{
  "d_model": 256,
  "n_kv_head": 4,
  "vocab_size": 1024,
  "norm": "rmsnorm",
  "positions": "rope",
  "qk_norm": false,
  "parallel_block": false,
  "init_std_down": 0.00237,
  "optimizer": "soap_variant",
  "train_tokens": 589900000
}
Each number is 128 + 32 x the weight over its row's rms, rounded and kept within 0 to 255. Layers, rows and columns count from 0. The size above them is the row's rms in percent of the matrix's.

# layer 5 MLP down (transposed), 1024x256, rms 0.2, rows 36-70, columns 128-191
size [100  94 103 101 100 103  97 104 104 100 105 102 103 103  93  96 106  92  98  99 103 103  98 102  98  95  91 101  98  91  94  99  99  93 103]
[[138 150 105  92 171 140 114  92  90 161 135 129 129 124 150  93 144 108 231  84 175 146 145 118 125 149 194 113 130 104 140 120 137 107 188 156 183 104 100  96  90 181  92 163 169 120 149 162 141 103 128 148 116  87 124 156 184 137 128 104 102  84 158 141]
 [161 119 130 218 172  66 158 177 147 135 116 140 145 138 122 110 162 109 163  90 154 152 150 121 158 176 147  93 152 146 133  68 145 210  48 112 123 106  71 196 109 157 135  93 119 117 164  72 133 161 151 120 165 205 177 110 112  89 140 108 128 132 140 135]
 [130 169 115 124 127  85 151 124 106 128  82 130 169 133 141 133 151 122 125 110  99 125 160 125  49 107  61 138 134 145  95 149 195 168 119 165 147  38 133 127  80 156 143  83 103 131 147 125  76 109 169  78 116 148 121 130 108 117 169 160 132 130 132 118]
 [125 160 143 163 127  95 206 133 114 127 118 123 178  82 163 155  91 122 133 103 106 187 135 122 218  71 126 177 119  73 140 133 129 112  85 114 149 131 131 133 135 103 109 107  45 147 148 215 178  77 139 127  81 151 134 150 126  99  34 139 140 158 112  82]
 [157 142  77 146 142  98 118 168 119 112  97 121 151 148  88 109 169  77 135 123 100 103 126  84 111 124  37 165  91 148 119 123 147 117 136 163 122 100 171 111 110 147  34  80  72 149  87 154 120 127  84 156 170 109 136 176 164 150 168 107 132 113 114 163]
 [173 105 164 121 153 121  88 122 149  59 127 119 156 156 143 125 133 152 137 111 120  49 107 152 102  83 143 123 158  95 146  64 157 153 135  98  99  61 188 201 156 128 143 152  76 130  94 156 102 163 175  79 103 136 109 138 141 162 127 116 125 145  80 128]
 [128  96 128 104 147 122 115  54 185 209  91 173  87 219 122 128 132 167 144  99 129 171 131 131 164 196 101 133 119 123 131 158  99 147 180 106 127 169  87 114 140 171 153  96 144 112 143 153 146 113 128  80 148  67 131 107  83 102 119 108 159 119 152 107]
 [168 120 117 135 123 155  88 132 110 130 165 117 116 113 144  85  79 105 140 129 139  93 141 124 159 147 121 118 112 173 178 144  91 132 119 100 160 127 170  86 134 128 174 182  98 158 213  97 136 111 139 112  80 141 191 163  99  91 150 131 141  93  47 103]
 [107 116 160 128 105 158 129 140 212 169 134 147 156 140 148 157 146 140 106  75 106 110 147 121 127  71 134 158 157 143 162 139 120 149 134 145 138 148 135 155 111  74 164  86 136 114 117 110  80 109  67 147 122  82 109 145 103 168 102 150 139 156  85 125]
 [114 126 152 154 128 140 157  63 138 156 117 130 130 139 121  94 140 166 120 138  96 117 130 152 164 108 119  91 132 113  87 140 161 116 120 188 127 145 108 143  98 173 111 121 161 134 155 161 120 111 120 119  61 110  70 132 153 121 147  60 162 110  74 170]
 [127 150 177  87 204 150 159 149  92 105 151 141 123 120  87 104 107 213  92 137 111 155 176 151 144 177  71 117  73  81  93 135 136 103 117 162 110 141 116  96 105 103 127 139 148 119 105 140 123  82 121 190 129 102 110 180 155 126  90 116  95 146  87 130]
 [105 108  86  78 158 116 123 177  82 141  74 134 152 127 168 184 118 126 162 165 109 129 101 122 123 155 165 124  87 119 174 131 176 124 140  58  85 146 155 119 122 161 129  41 132 132 110 131 190 104 144 109 132  95 143 132 118 167 141  99 114 157 124 202]
 [ 97 129  93 148  87 148 131 189 147 145  25 158 108 106  76  67 116 141 157 122 135 136 145 111  40 123 146 129  82 125  83 156 120 158 158 162 132 131 175 169 107 100 145  99 170 111  85 161 102 160 173 166 100 130  81 117 126 112 170 118 114  80 128 117]
 [142  82 131 163 170 148 116 158 118 101 134 110 137 146  91 163 107 116 128 123 116 152 170 153  96 150 161 141  84 151 107 133 106 152  86 103 140 182  99 141  94 122 126 124 157 160 111 151 191 115 139 158 166  47 136  72 164 131 169  58 167 176 116 103]
 [ 75  55 125 125 122 116 130 125 149 157 109 118 203 149 130 100 123 161 133 106 102  64 135 133 105 125 173 105  73 168 143  93 116 190 144 176 148  73  68 125 140 133  63 123 115 124 122 122 105 144 119  90 124 147 105 111 117 114 112 163  90 121 180 113]
 [162 155 131  70 150 152 145 152 121  99  82 162 145  81 148  79 125 129 128 125 142 139 175  88 172 136 197  80 122  98 157 115 119 137 107 145 117 104 119  85  99  98 111 128 172 121 142 166  85 181 166 160 165 178 189 141 159 197  79 155 138 132 158  67]
 [ 92 113 121 177 149 158 157 162 145 126 111 151 188 198 107 181 125 117 105 152 166 165 142 164 112 118 168 100 108  94  78 121 139 107 149 120 103 168 142 100 127 115 145  98  86 132 143 104 176 123 120 129  86 148 120  78 116 171 120 143 134 152  96 142]
 [108 131 111 145  91 109 152 116 141 132 154  89 159  95  94 110 108 123 115 126  89 138  95 140 126 104 139  97 127 190 108 147 153  75 205 145 126 114 105 109 167 110 168 206 102 108  99 143 143 110 147 176  72 131 188 195 142 165  93 120 144 138  96 139]
 [146 135  57 167 155 101 108 142 132 113 115 147 151 125 100  94 134 155  98 166 132 174 123 158 149 122 116 177 123  99 136  83  96 122 170  90 166 106 166 148 135 137 111 156 127 133 111 136  96 140 153  97 100 156 128  65 155  79 102  98 121 112 119 130]
 [104 120 129 125 136 180 116 171 132 176 119  82 204 142 116 126 150  80 150 150 168 134 102 185 110 101 170 128  94 130 114 136 147 102 134 140 102 128 132 147 187 159 128 129 129 108 148 103 141 122 160 100 104 129 121  63 135 126 181 130 123 187 163 157]
 [110 115 165 168  57 135 124 152 114 134 111 120 145 143 125  87  61 104  76 155  59 145 169  91 176 116 112 131 117 195  87 116 115  99 206  89  79  96 115 125  55 107  93 124 168 141 135  83 100 162 122 107 184 142 136  87 102 132  77 127 187 139 168 141]
 [117 135 115 172 111 109 129  80  93 123 156 154 167 128 176 205 134  88 100 157  68 156 135  46 231 166 173 118 135 142  86 146  66 150 169 135 115 112 140  61  96 133 173  90 142 140 162  97 112 161  99 102 162 142 117 147 123 114 133 142 131 109  81 141]
 [ 94 141 128 118 136 124 123 147 120 106 103  97 132  89 130 138 106 123 100  78 167 111 124 138 124  63 179 148 170 119 140 132 126 125 159 189 134 115 127 120 121 142 113 128 131 112 199 138 122 114  96 166 124  44 113 111  86 139  95 156  89 171  72 101]
 [146 137 133 129 151 136 119 151 154 117  85  84 129 171  84 177 183  83 166 137 148 135  68 115 152 129 205 176 160 122 104 133 175 137 126 109 145 159 167 140 160 132 165 121 127 118 140  89 130 187 208 154 151 167 171 157  98 138  95 149 134 135 161 105]
 [141  59 163 127 100 134 110 113 162 125 103  82 175 121 130 129 137 168 167 109  63 152 202 197 114 111 145 105 153 131 134  97 144 154 124 132 153  80 133 157 178 120 142 139  74 135 166  72 165 143 148  98 147 102 112 136 141 104 103 102 141 126 121 138]
 [114 100 172 144 169 228  82 169 151 189 138 104  82  99 170 128 129 180 157 123  93 154 122 144  70 162 105 105 108 146 145 177 114 158 121 156 126  88 126 218 153 121  87 146  81 151 159 120 100 118 131 120 122 137 113  83 172 154  97 166 130  82  29 128]
 [116 158 155 135 165 110 131 172 129  84 102 139  93 152 137 104 131 102 104 104 135 132 126  62 111 101 180  77 142 117 160 133 163 114 146 109 132 113  97 103 133 169 140 196 189 157 121 143 128  98 147 146 138  84 174 153 183 156 108 123 102 133 103 102]
 [151 126  69 130  98 129  47 117 122 143 142 141  88 111 149 130  66 126 102 160 106 116 121  91 135 123 131 151 143  98 121 112 177 137 153 168  93  98 131  87 168 181 151 127 156 137 149  83 141 127 130 169 143  78 120  22 113 134  94 108 135 110 130 111]
 [ 70 150 145 129 143 129 194 179  78 184 123 146  81 104  95 167 149  63 120 123 117  98 114 146 100 145 161 110 183 141 111  98  78 113 108  61 145 171 129 156 124 135 101 177 154  53  93 109 145 111 163 111 145  95 118 181 143 155  98 103 108 142 175 149]
 [188 145 158 126 102  96 169  98 151 116 125 152  90  94 167 191 127 108 155  82 103  83 165  73 166 137 114 142 141 120 113  82 144  84 128  78 104 130  86  96 163 122 118 184  99 184 139 116  46 165 124 115 141 142 135 143 127 132  55 152 125 158 140 124]
 [105 131 114 151 168 185  98 176  85 160 139 118 116 125 142 134 118 174 134 169 132 191 160  64  63  99 137 128 109 121 159 144  99 149  78 127 118 174 106 149 146 109  96  85 160 161 148 212  92 144  99 190 175 166 140 177 114 142 153 128 122 112 130 120]
 [ 26 147 131 141 109  79  91 139 159 129 116 172 159 129 125 124 128  62  99 124 140 115 147 134 113 106 108  74 123 144 109  77 117 156 164 108 152  55 146 129 160 102 132 151 173 135 129  99 112  96 142  99 126  73 147 135 138 106 176 115  78 149 146 118]
 [149 144 108 153 112 109 172 158 123 131 104 158 105 159 140 118 162 142 195  85  98 184 122 148 144 170 131 157 153 134 140 145 114  84 110  99  92  69  92 146 149 110 148  95 144  99 154 130 133 120 131 126 133 130 129 105  79 100 111  97 132 133 183 144]
 [113 110  69 141 101 100  97 100 118 128  93 118 127 136 127  82 106  98 106 188 150 155 120  78  96 113  77 142 121 141 132 176 175 152 141 148 112 177 113  88 156 135 139 142  63  77  96 157 165 137 107 187 106 142 167 170  53 109 136 105 146 121 107 170]
 [153 145  99 119 174 208 142 115 128 146 104  99 142 142 127 132 181 204 154  99 175 158  90 138 155  88 132 105 150 115 108 126 144 111  88 140 145 142 130 144 143 134 144 109 189 117 162  96 155  84 146  83 154 164 188  87 158 120 133 142 135 114 174 121]]
# layer 5 MLP gate, 1024x256, rms 0.214, rows 37-71, columns 128-191
size [ 90  95 100 108 107  91  95 107 102  98  98  92  93  97 101 107  97  93  95  98  94 103  95  99  95 102 103  96  99  92  95  95  95 100  97]
[[108 108 126 127 134 122 125  81 142 177 124 110 162 147  64 138 167  41 169 124 122 139  79  96 113 140 101 182 111  46 140 117  87 114 133 147 194 138 173 141 121  85  73 149  78 190  97 115  99  98 173 130  52  66  82 182 102 100 140 130 117  73 123  67]
 [158 112 122 143 136 141  76 123  72 174 145  49  99 167 110 111 107  89  71  83 107  90 137 158 173 161 124 150 128 133 153 137 128 110 121  43  77 174 131  55 121 124 119 120 190  77 159 211 112 122 196 105 126 101 175 165 103 138 194 152 134 150 114 130]
 [ 68 177 165 131 125 115 124 130 136 144 150 141  96 174 128 144 150  74 195 129  86  94  76  74 120 172 163  82  94 126 106 160 187 149 130  90  92 112 153 129 107 179  78 157 127 101 117 143 128 107 187  70  91 109  53 131  93 157 143 124 167  69 125 154]
 [147 179 134 182 151  86 125 117 103 167  79 106 107 128 152 105 119 116 122 128 143  83 116 137 129  55  62 139 129 145 147 130  86 140 136  81 125  75 214 146  90 121  86 110 167 142 113 177 148 106 125 204 123 163 153  86 169 124 134 127 147  91 105 108]
 [ 47 110 166 142 113 158 130 115  75 179 104 175  62 130 100 104 153  99 120 145  81 155 151 169 164 107 128 152  82 149  66 156 140 183 139  98 148 138 102 122 137 150 156 105 157 199 123 124 180 123 160 130 116 122 151  98 127 109 112 142 130 123 138 135]
 [134 156  82  74  65 125  92 173 131 133 178  96 133 103 168 102 157  75  94 100 148  46  97 162 165 128 111 164  91 116 113 104 144 125 122  93 173 115 124 158 229 112 100 130 168 155 124 134 131 122 146 100 162 159 149 118 121 130 203 152  77 122 150 148]
 [105 174 100 128  92 105  87 139 104 113 142  88 133 167  97 122 108 136  95 155 167  68 101 146 115  66 127 132 108 150 112  90 137  85 116 145 114  89 117 142 142 162  94 170 107  63 146 107 134 182  37 185  99 163 103 120 170 180 216 145  98 204 105 110]
 [127 141 100 139  82  91 136  92 113 106  75  69 182 140 108 109 147 144 105 140 141 122 108 146  95  67 123 125 174 122 129 140 126  78 124  86  36 130  88 140 111 165 153 174 161 178 134 158 128 119  96 134 144 121 105 123 145  62  88 113 158 122 165 151]
 [175 122 126  61 114 123 111 119 163 159  61 152 131  85  91 116 101 162 146 115 122 128 141 131 166 135 167  46 168 116 144 103 105 125 141 153 163  82  91 151  83 117 166 137 155 116 124 145 102 135 123 103 125  88 102 178 145 167 198 130 107 160 148 114]
 [112 135 133 115 127 137  82 115 128 124 154 165 124 125 121 136 158 136 180 121 128  99  85  69 151 114 124 189 145 146 134 126 176  90 105 123 139 112 176 163 190 104  70  99 102 181  75 113 179 136 153 114  62 113 105 169  95 187 113 128  61 122 122 122]
 [122 121 205  95 151 111 154 154 119 146 155 115 152  77 127 159 131 125 109  78 186 140 118 162 150  97 118 147 110 150 127  69 139 124  96 149 106 121 119 130 129  62 215  97 170 156  72 131 127  80 144 188  73 110 110 108 110 158 164 119 174 116  96  93]
 [110 124 106 134  90 105 137  86  95 149 141 103 120 151 100 123 117 136  94 164  98 158  77  88  83  98 122  87 165 149  88 124 126 124 127 140  98 135 164 168 106 151 177 104 132 163 109 158 166 182 117 140  62 102 148 215 150 161 167 137 152 109 121 157]
 [132  68 103 180 148 191 159 116  94  75 130  70  35 179  68 183 128 179 140 111 159 166 173 142 158 110  94  78 119 166 163  64 172 115 137 137 174 175  85 148  94 144 131  35 147 172  90 133 156  87 125 153 151 135 124 144 172  76 117 111 166 100  93  90]
 [138 129  94  97 100 187 126  35 164 143 124 119  96 119 170 141 116  72 126 115 167 127 165 118 142 134 123 131 142  76 177 156  92 112 109 144 135 143 190 125 166 138  90 132 113 164 138 182  91  72 192 119 194  85 136  59 122 134 142 172 125 198 117 106]
 [153 195 127 121 105  80 106 128 176 118 162  93 127 140 183  96 126 120 126 101 153 107 134 154 106 174 101 141 139 155  84 143 140 105 182  83 115 126 100 162 179 150  73 118  93 141 163 126 153 138  89 121 170 163 115 115 138  91 157 114  71 167 153 172]
 [ 85  85 122 100 118 147 113 138 130 118 158  81 127 123 132 112 176 169  76 148  88 123 134 102 174 123 181 139 127  76 136 134 112 161 184 120 137 132 127 104 159 130 173 104  54 158 108 159 158 138 140 157 170 149 131 162 129 165 161 138 137 122 143 146]
 [170 167 111 130 182 150 146 184 135 149  86 189 129 146 139  97 149  84 152  36  86 133 147 123 119 162 142 108 127 169  72  98  85 130  97 152 114 152  95 106 158 139  85  94 116 164 151 161 171 140 125 172 156 129 109 170 159 179  64 113  93 136 112 138]
 [112 142 129 144 157  89  53 117 146 123  95 109 125 120 101 158 105 144 165 117  81 106 142  90 112 111 132 124 151 103  77  79 136  86 180  84  96 110 147  70 174 140 190 135 146 122 137 154 175 172 110 124 121 130  32  87 149 166 102 169 169 142 157  35]
 [118 161 124 125 116 127 191 193 121 181  74 194  94 210 164  93 180  96 104 131  28 109 138 110 120 158  95 130 146 122 135 165 148  84 139 137 128 117 162 137 127 170 116 150 157 159 118 146 147 143 122 122 136 123 106  89 230 126 110 165 132 154 110  77]
 [134 134  71 187 172  84 108 166 132  93 171 199 126  76 140 124 140 121 112 122 142 117  84 117 141 158 131  86 167 108 138  83 139 157 155 116 129  96 101 140 178 159 122 166 107 101 128 162 138 125 181 193 104 127 133 188 116 145 143 156  91 132 160 165]
 [163 109 171 127  89 164 165 122 129 117 160 118 100 138  81 164 147  82 160 129 161 146 165 113 113 118  96 132 148 129 152 144 157 133 150  78 168 165 173 134 174  63 170 130  97 102 112 118  88  76 198  81  94  98 131 101 108 120 161 111 132 133 137  99]
 [139 165 134 197 130 125 150 130 153 147  96 122 180  86  77 104 156 164 126 122  45 128 125  77 122 169 151 174 105 144 116 121 154  77 149 131 191 140 130 143 165 137 150 151 119 123 163  92  96 147 163 139 148 146 101 146 108  89 113 159 103 128 164 148]
 [ 89 146  79 114 192  85 142 129 128 113  89 149 156 150 157  95 141 155 152 144 112  91 155 177 119 140 168 154  57 162 107 205 131 135 146  73  76  81 135 117 153 128 160 107 140 128 153 129 129  51 171  95 110  66 185 150 159 178 173 184  83 113 143 108]
 [113 152 128  99  75 139 108 127 108 160  72  87 136 163 166 139 136  77 107  88 118  64  98 119 127  72 113 123 163 101 144 137 154 167 106 135 162 137 127 167 105 102 127 126 139 117  85 163 115 112 126 164 129  63 151 137 144 136 125 144 160 123 104 132]
 [152 111 156 132 142 176 131 149 159  89 121 129 109 156 158 121 123  65  90  86 100 216 107 193 235 112 100  96 102 191 151  85 106  81 186 136 146  94 128 157 105 159 121 175 159 173 138 169 102  78 133  76 116 146 159 113 117 125 102 133 132  53 111 142]
 [165 161 172 164 179 122 127 121 132 135 134 134 187 158 142 150 174  98 163  67  66 105 137 108  78 166 134 175  94 126 135  73 131  93  92 175  99 134 133 131 118 174  77 137  79 149 118 151 109 103 137 122 147 109 197 176 134 210 166 135 127 148 129  85]
 [166 143  58 109 129 116 122 150 164 167 107 160 195  82 122  98 103  69 139 138  89 118 139 145  91 154 109 132  95 134 149 136 147 135 144 129 111 123 141  95 113 142 140 149 155 161 138 150 137 106 131 141 107 120  89 114 158 160 118 118  89  69 170 132]
 [172 121  92  90 175 168 148  56 124 128 156  95 135  94 122 137 112 157 139  86  51 151 184 133 148 181 141 120  85 117 142 113 113 140 115 132 154  79  89 175  89  89 148  95 111 123 100 120 160 163 142 118 159 146  70  62 129  81 111  86 108 103 105 153]
 [140 168 145 127  76 161 129 124  72 150 150 149 154 204 109 190  97 113 169 159  79 117 105 149 135 118 117 164 104 159  57 158  89 186  99 126 174  99 129 137  98  98 131  88 116 106 142  94 198  91 104  92  53 162 128 121 126 118 127  85 156 115 132 137]
 [130  99 143 201 167 131 154  77 158 155 112 179 118 160  62 107  93 157 154  71 134 108 160 181 138 143 108 122  77 125 143 117 100  58 148 138 147 139 127 131 205 120 156 176 151 141 168  90 109  94 187 134 145 133 110  68 126 111 107 186 126  78 120 139]
 [130 120 145  87 140  90 124  84  41 100 135 152 128 206 137 126 144 209 122  60 132 164 177 134 109  97  92 147 111 149  68 154 141 165 101 146 137 121 146 104 174 148 149 104  84 240  99 166 155 131  88 149 136 171  68  98 130 115 134 168 186 114 112 193]
 [ 58 155 133 141 160 142 130 159 113 193 153 137  84 155  87 171 150 146 169 128 130  95 125 118 123  84 159  65  34 146  86 133 108 123 175 151 147 151 147 148 127  84 152 177 114 122  80  91 112 153  93 119 169 174 101 146  81 128 105 211 121  93  69 141]
 [133 107  88 136 136  76  88  89 118 119 152  28  76 164 141 103 133 130 161  93  80  99 109 111 129 110 145  95 146 126  73 125 166  92 147  63 103 152 141 167 128 156  97 134 125 165 153 145 141  96 132 136 127 113  64 187  87 114  90 151 147 118 144 148]
 [ 90 161 182 111 112 119 162 155  99  69 134 155  86 132 177 118  27 139 103 109  48  83 109 131 139 136 110  77  87  75 162  57 222 160 156 151  91  83  59 106 170 129 106 115 115 121 119 145 136 100 110 154 125 128 135 158 152  96 202 125 106 114 121  61]
 [168 186 133 148 129 157 129  96 130 124 124  80 159 137 141 175 102 145 109  87 127 178  95 143 140 155 146 124 139 161 108 123 148 131 138 123 151 115 128 138 162 178 109  99 106 176 136 134  72 141 117  96 128 135 110 179  87 142  51 148 138  82  61 109]]
# layer 5 MLP up, 1024x256, rms 0.214, rows 37-71, columns 128-191
size [ 92 101  93 105 103  95 103 102 102 104  96 103  94 102  98 107  89  96  96  98  97  98  99  98  94  91 101 100  95  89  98  95 100  97  98]
[[133 171 107 188 154 153 144  45 154 136 122 145  92 147 138 173 128 118 122 116 139 185 141 153 184 118 152 137 136 123 205 136  98 162 138 171 156  91  68 211 125  68  90 144 101 141 151 127 176 122 138 160 142 117  71 167 164 115  86 142 120 143 146 127]
 [178 155 126 112 106 167 130 100 113 198 161 141 125 114 121  78 105 170 121 140 152 134 112  87 115 148 148 115 139 120 125 150 133 152 127 140  93  39 123 113 133 134 146 160  74 140 114 129 113  94 127  76  95 122 109 143  96 108 148 143  70 186 162 127]
 [108  71 150 164 149 154 134 124 149 199 107 157 158 140 106 145 161 103 154 108 116 107 173 144 136 106  74 127  93 111 141 121  84 159 122 105 209 101 131 117 125 101  81 192 179  75 188 138 158 117 159 141 141 129  72 161 127  96 128  98 177  61 171 100]
 [105 192 124 149 176 127 151 159 105  90 192 132 100 126  92 130 121 114 139  76 133 111 152  96 126 116  76 163 130 116 144  81  99 114 132 113  81 108 170 126 120 163 131 129 107 114 115 169 131 208  97 217 207 116 140 163 113 158  97  97 166  75 144 131]
 [128 110 180 127 120  87 118 168 138  82 160 130 145  88 110 118 117  87 173  79 130  82 167 128 117  96  98 141 194 129 134 131 100 114 117  45 162 139 136 221 116 132  63 184 100 154 168 104 116 157 174 119 134 119 127 113 124 162  79 153 142 154 133 162]
 [140 106 119 139 125  99 150 133 127 110 134  89  63  85 148 110 134  96 112  82 111  85  94 129  95 102 146 134  99 172 117 117 203 141  82 118 146 106 155 164 133 131 127 131 114 176 125 117 153 106 105 202  91 181  67 150 145 161 136 176 122 113 167 126]
 [206 129 128 112 130 106 146 163 135 125  67 128 174  82 113 147 147  96 118 145 154 160  77 153 107 124 120 144  87 121 117 159 144 153  78  95 129 120 164 126 146 187 116  58 153  78 146 140 171 129 109 132  99 137  90 136 180 177 106  54 123  97 158 101]
 [136 117 127 131 116 173  31 151 208 105 156 100 123 177 152 134 125 163 106 104 154 128 157 146 166 169 131 117 124 137  93  89  97 146 108 148 121 164 114  79 134 112 139  62  93  93 195 131 133 108 120 151  90 108 106 179  78 147 129 157 139 161 114 115]
 [155  94 146  79 169 109 102 106 148 114 137 143 115 138 160  93 172 106  63 117 124 104 161 166  78  98 140 130 102 108  86  95  79 162 143  66  92  42  93 118  55  92 121  99 115 134  94  99 115 152 151  88 115 133 125 139 159 104 144 153  79 112  98  93]
 [ 97 130 150 155 150 151 100 210  76 112 109 195 149 159 140 107  92 157 120 160 135 109  79  84 103 141  86  79 130 101 136 137 110  88 151  85 146  88 116 129 126  90  82 123 183  97 117 154 117 152 101 127  85  62  79 156 116  98 129 104 131 173 155 132]
 [ 77 128 111 122  79 101 118 133 113 117 123 113 119 130 167  82 167 156 170 116  93 132 107 132 129 145 129 165 154  94 126 209  54  71 168 121 135  72 104 136 130 140 110 135 116 101  99 148 192 132 118 142 165  75  81 140 154 145 127 113 131 186 132 173]
 [ 67 152 101 143 148 125 105  94 109  99 112  97 126 159 121 169  71 126 122 136 122 116 148 132 131 115 132 104 163 165  83 179 125 121 172  75  94 107 138 158 135 125 175  97 181 159  95 151  72 185 110 184 150  93 102 175 125 145 109 116 104 141 139 179]
 [148 123 101 166 103  96  86  83 103  82 149 111 128 146  92 132 160 197 159 120 116 147 170 128 115 132  98 103 183  83 113 146 120 130 159 159 103  88 146 126 101  66  73 114 174 113  75 170 124  95 155 104 160 130 124 204 138  81 125  96 139 167 127 161]
 [130  64 137 137 127 120 137 172  44  98 157  58  60 142  91 133 120 172 158 161 136 133  81 116 115 110 126  89 170 137  96  96 161 145 138  99 120 130 109 172 137 104 194 123 132  84 162 118 152 169 115 103  69 165 124 129 140 143  81 105 120  55 127 158]
 [100 136 138 114 107 205 125 146 155 124 102 108 159 111 162  63 184 149 100 152 104 139 125  87 122 140 159 115 115 112 114  93  97 131 172 102  94 155  66 138 145 142 160 141 111 115 144 125  62  87  77  71 125 172 175 133 161 133 199 176 160 131 106 147]
 [118  65 106 117  91 144 160 174 152 152 121 109  87 117 146 118 106 128  82  97 110 139 169 125 142 118  75 118 164 129 157  77 133 114  97 166 134 156 100 121 162  96  92 104  83 253 138  70 132  99 130  59 143 136 164 103 158 122 138 116 133 129 144 115]
 [111 125 114 164 110 106 145 139 105 107 178 122 117 133  85 124 143 157 192 110 177 114 129 132 121 121 165 140 202 130 128 128 107  90 154  96 128 125 110 126  64 136 125 151 149 157 148 112 180 129 150 111 140 221 176 158 159 136 116 153 145 139 129 147]
 [121  74 119 183 133 137 100  88 145 101 139 121 155 191 106  92 112 122 158 169 129 148  88 136  73 146 102 148 172 124  81  69 163 118 149 131 138 165 176 118 103 161 124 201 176 151  96 138 113 140 150 133  93 124 134  80 207  90 142 171 177  99 119 109]
 [124 144 119 150 201 133 107 132 162 151 142  96 149 131 114 150 169 198 123 136 122 138 130 169 169 111 132 120 149 107 138  89 145 108 103 148 139 144  88 180 191 115 126  96  99 138 151 127 101 147 149 117 100  79 118 155 115 144 157  91 127 134 185 130]
 [ 82 113 162 177 106  77 168 128 139 119  86  97 149 110 102 123 114 115 109 129 143 141 145 130 110 175 123  98 177 128 144  64 114  92 146  62 185 148 141 139 142  98  92 174 164 122 151 144  83 158 113 109 122 143 154 147 127 106 166 112 111 136 150 175]
 [170 141 108 162 106  56 159 114 138 124  60 159 151 154 174 124  77 134 102 194  90  96 165 116 129 130 129 134 180 144 157  98 133 119 115 165  98  80 143 106  87 115 124 119 113 106 201 140  84  87 103 147 110 145  77 151 128 129 159 146 150 120  70  68]
 [106 123 169  80 141 123 103 121 154 121 150 131 136 122 119  70 146 119  72 119 137 147 164 106 141 121  97 155 162  93 118 163 168 122 101 141 136 136 191 160 114  71 148 143 108 145 192 163 140 132 133  65  94 124 192 159 103 119  87 128 109  91  96 119]
 [ 77 124  80 122  47 167 114 138  94 102 124 135 145 174 140 104 168 159 143 141 111 124 131 151 118  76 116 117  90 117 101 168 165 102 116  78 185 119 147 146 188 180 143 159 101 120  81  89 122 137 144 185 139 128 205  77 147  97 118 155 132 134 153  76]
 [177  94 157 137 149  97 112 122 163  92 174 115 164 197 120 125 104 102 110  94 138 160 129  93 147 116 103 210 101 135 120  78 143 114 166 176 121 109 192 147 134 137 175  50 149 132 190  77 162  79 102 125 110 125 119 181 142  84 125 121 101 143 121 101]
 [136  86 116 111 110 116 153 159  95 116 131  71 136 104 146  84 127 176 117  68 113  89 179 120  41 113 204  69 173 131 194 163 134 169 134 158 149 167 153 152 127 101 115  82 130 113 106  86 123 177  90 128 126 134 108  60 128  82 115 152  88 115  99 153]
 [107 128 119 175 144  87 158 158 157 150 128 146 132 129 128 145 108 153 167  98  97 137 126 129 115 148 135 110 116 150 130 137 179  72 170 127  97  82 132 146 115 102 164 147 121 126 153 107 147 153 116 136 134 125  95  98  66 106 164 134 157 115 130 181]
 [171 104  89  57 131  61 130  94 101 114  88 161 116 175 157 101 104 145 119 146 117 187 158  72 145  96 136 128  73 114 138 109 116 108 166 183 169 131 120  85 130 139 109  72 166 149 128 136 142 118 134 157 187 105 110 137 144 147 176 138 144 130 169 117]
 [156 136  85  93 103 147  87  89 154 111 161 135 121 127 124 158 209 112 145 131 153 124 109 171 143 175 167  99  67  97 137 134 152 170 129  98 132  82 110 126 167  56 123 115 109 149 104 117 184 100 112 136 145  74 118 174 193 126 123 127  70 112 176 112]
 [ 60 121 114 134 132 110 126 169  99 128 123 100  60  86 109  81 122 156 122 156  96 154 117 147 133 120 187  79 136 127 130 158 171 120 135 182 124 125 137 149 115  90  96  98 103  72 119 116  83  85 136 160 135 137 158 120 151 203 198 151 114 143  88 123]
 [ 66 138 122 110 105 140  88 107 134 107 146  83 120 106 128 141 156 139 114 124 105 134 101 128 156 163 183 140 121 124 113 190 208 118  88  93 131 158 124 132  67 176  78  78  89 163  97 159 145 117  69 131 134 153 110 184 126 139 127 151  79 184 113 148]
 [161  98 116  44 180 136  95 159  99 119  86 159 149 144  99 100  48 132 100  95 137 181 125  85 162 140 132 140  84 173 182 116 173 147 114 131 134 136 107  90 166 100 160 131  81 110 116 177 153 146 188 123 152 116  89  99 104 163 128 115 140 114 181  89]
 [189  88 121 168 122 148  98 115 113 173  88 114 128 114  87 110 116  99 155 112 112 110 159 100 182 131 174 132 129  97 158 138 156 127  94 184 163 149 110 138 123 140  99 108 151  94 130 145  93 152  53 162  99 137 120 104 118 165 135  85  62 164  66 136]
 [ 99 156 116 172 143 131 161 127 163  87 165 138 150 172 124 207  81 121 120 123  96 174 132 116  43 144 149 144 132  81 144 107 131  72 130  65  98 138 153 125  87 150 100 191 115 147 146 119 111 118  98  86 142 163  98 149 207 189 148 128 135 128 147 182]
 [ 89 112 181 127 130 119 109 133  86 140 100 112 171 164 164 136 148 108  94 144  85 136  61  80 134 142 112  27 127  71 139  81 194 131 177 163 136 190 118  61 170 147  86 102 134 148 138 137 109 100 181 159 119 119 133 162 113  85 109 117 133 154 144 135]
 [ 79 110 110 140  78 154 111 220 155 100 155 143  89 147 123 110 119  92 151 190 149  90 171  93 160 139 135 111 117 113 112  75 142  94 146 118 111 155 140 159 121  60 151 140 134  86 121 116 158 168 134 209 157 141 161 104  91 145 160  98 111 172 107 115]]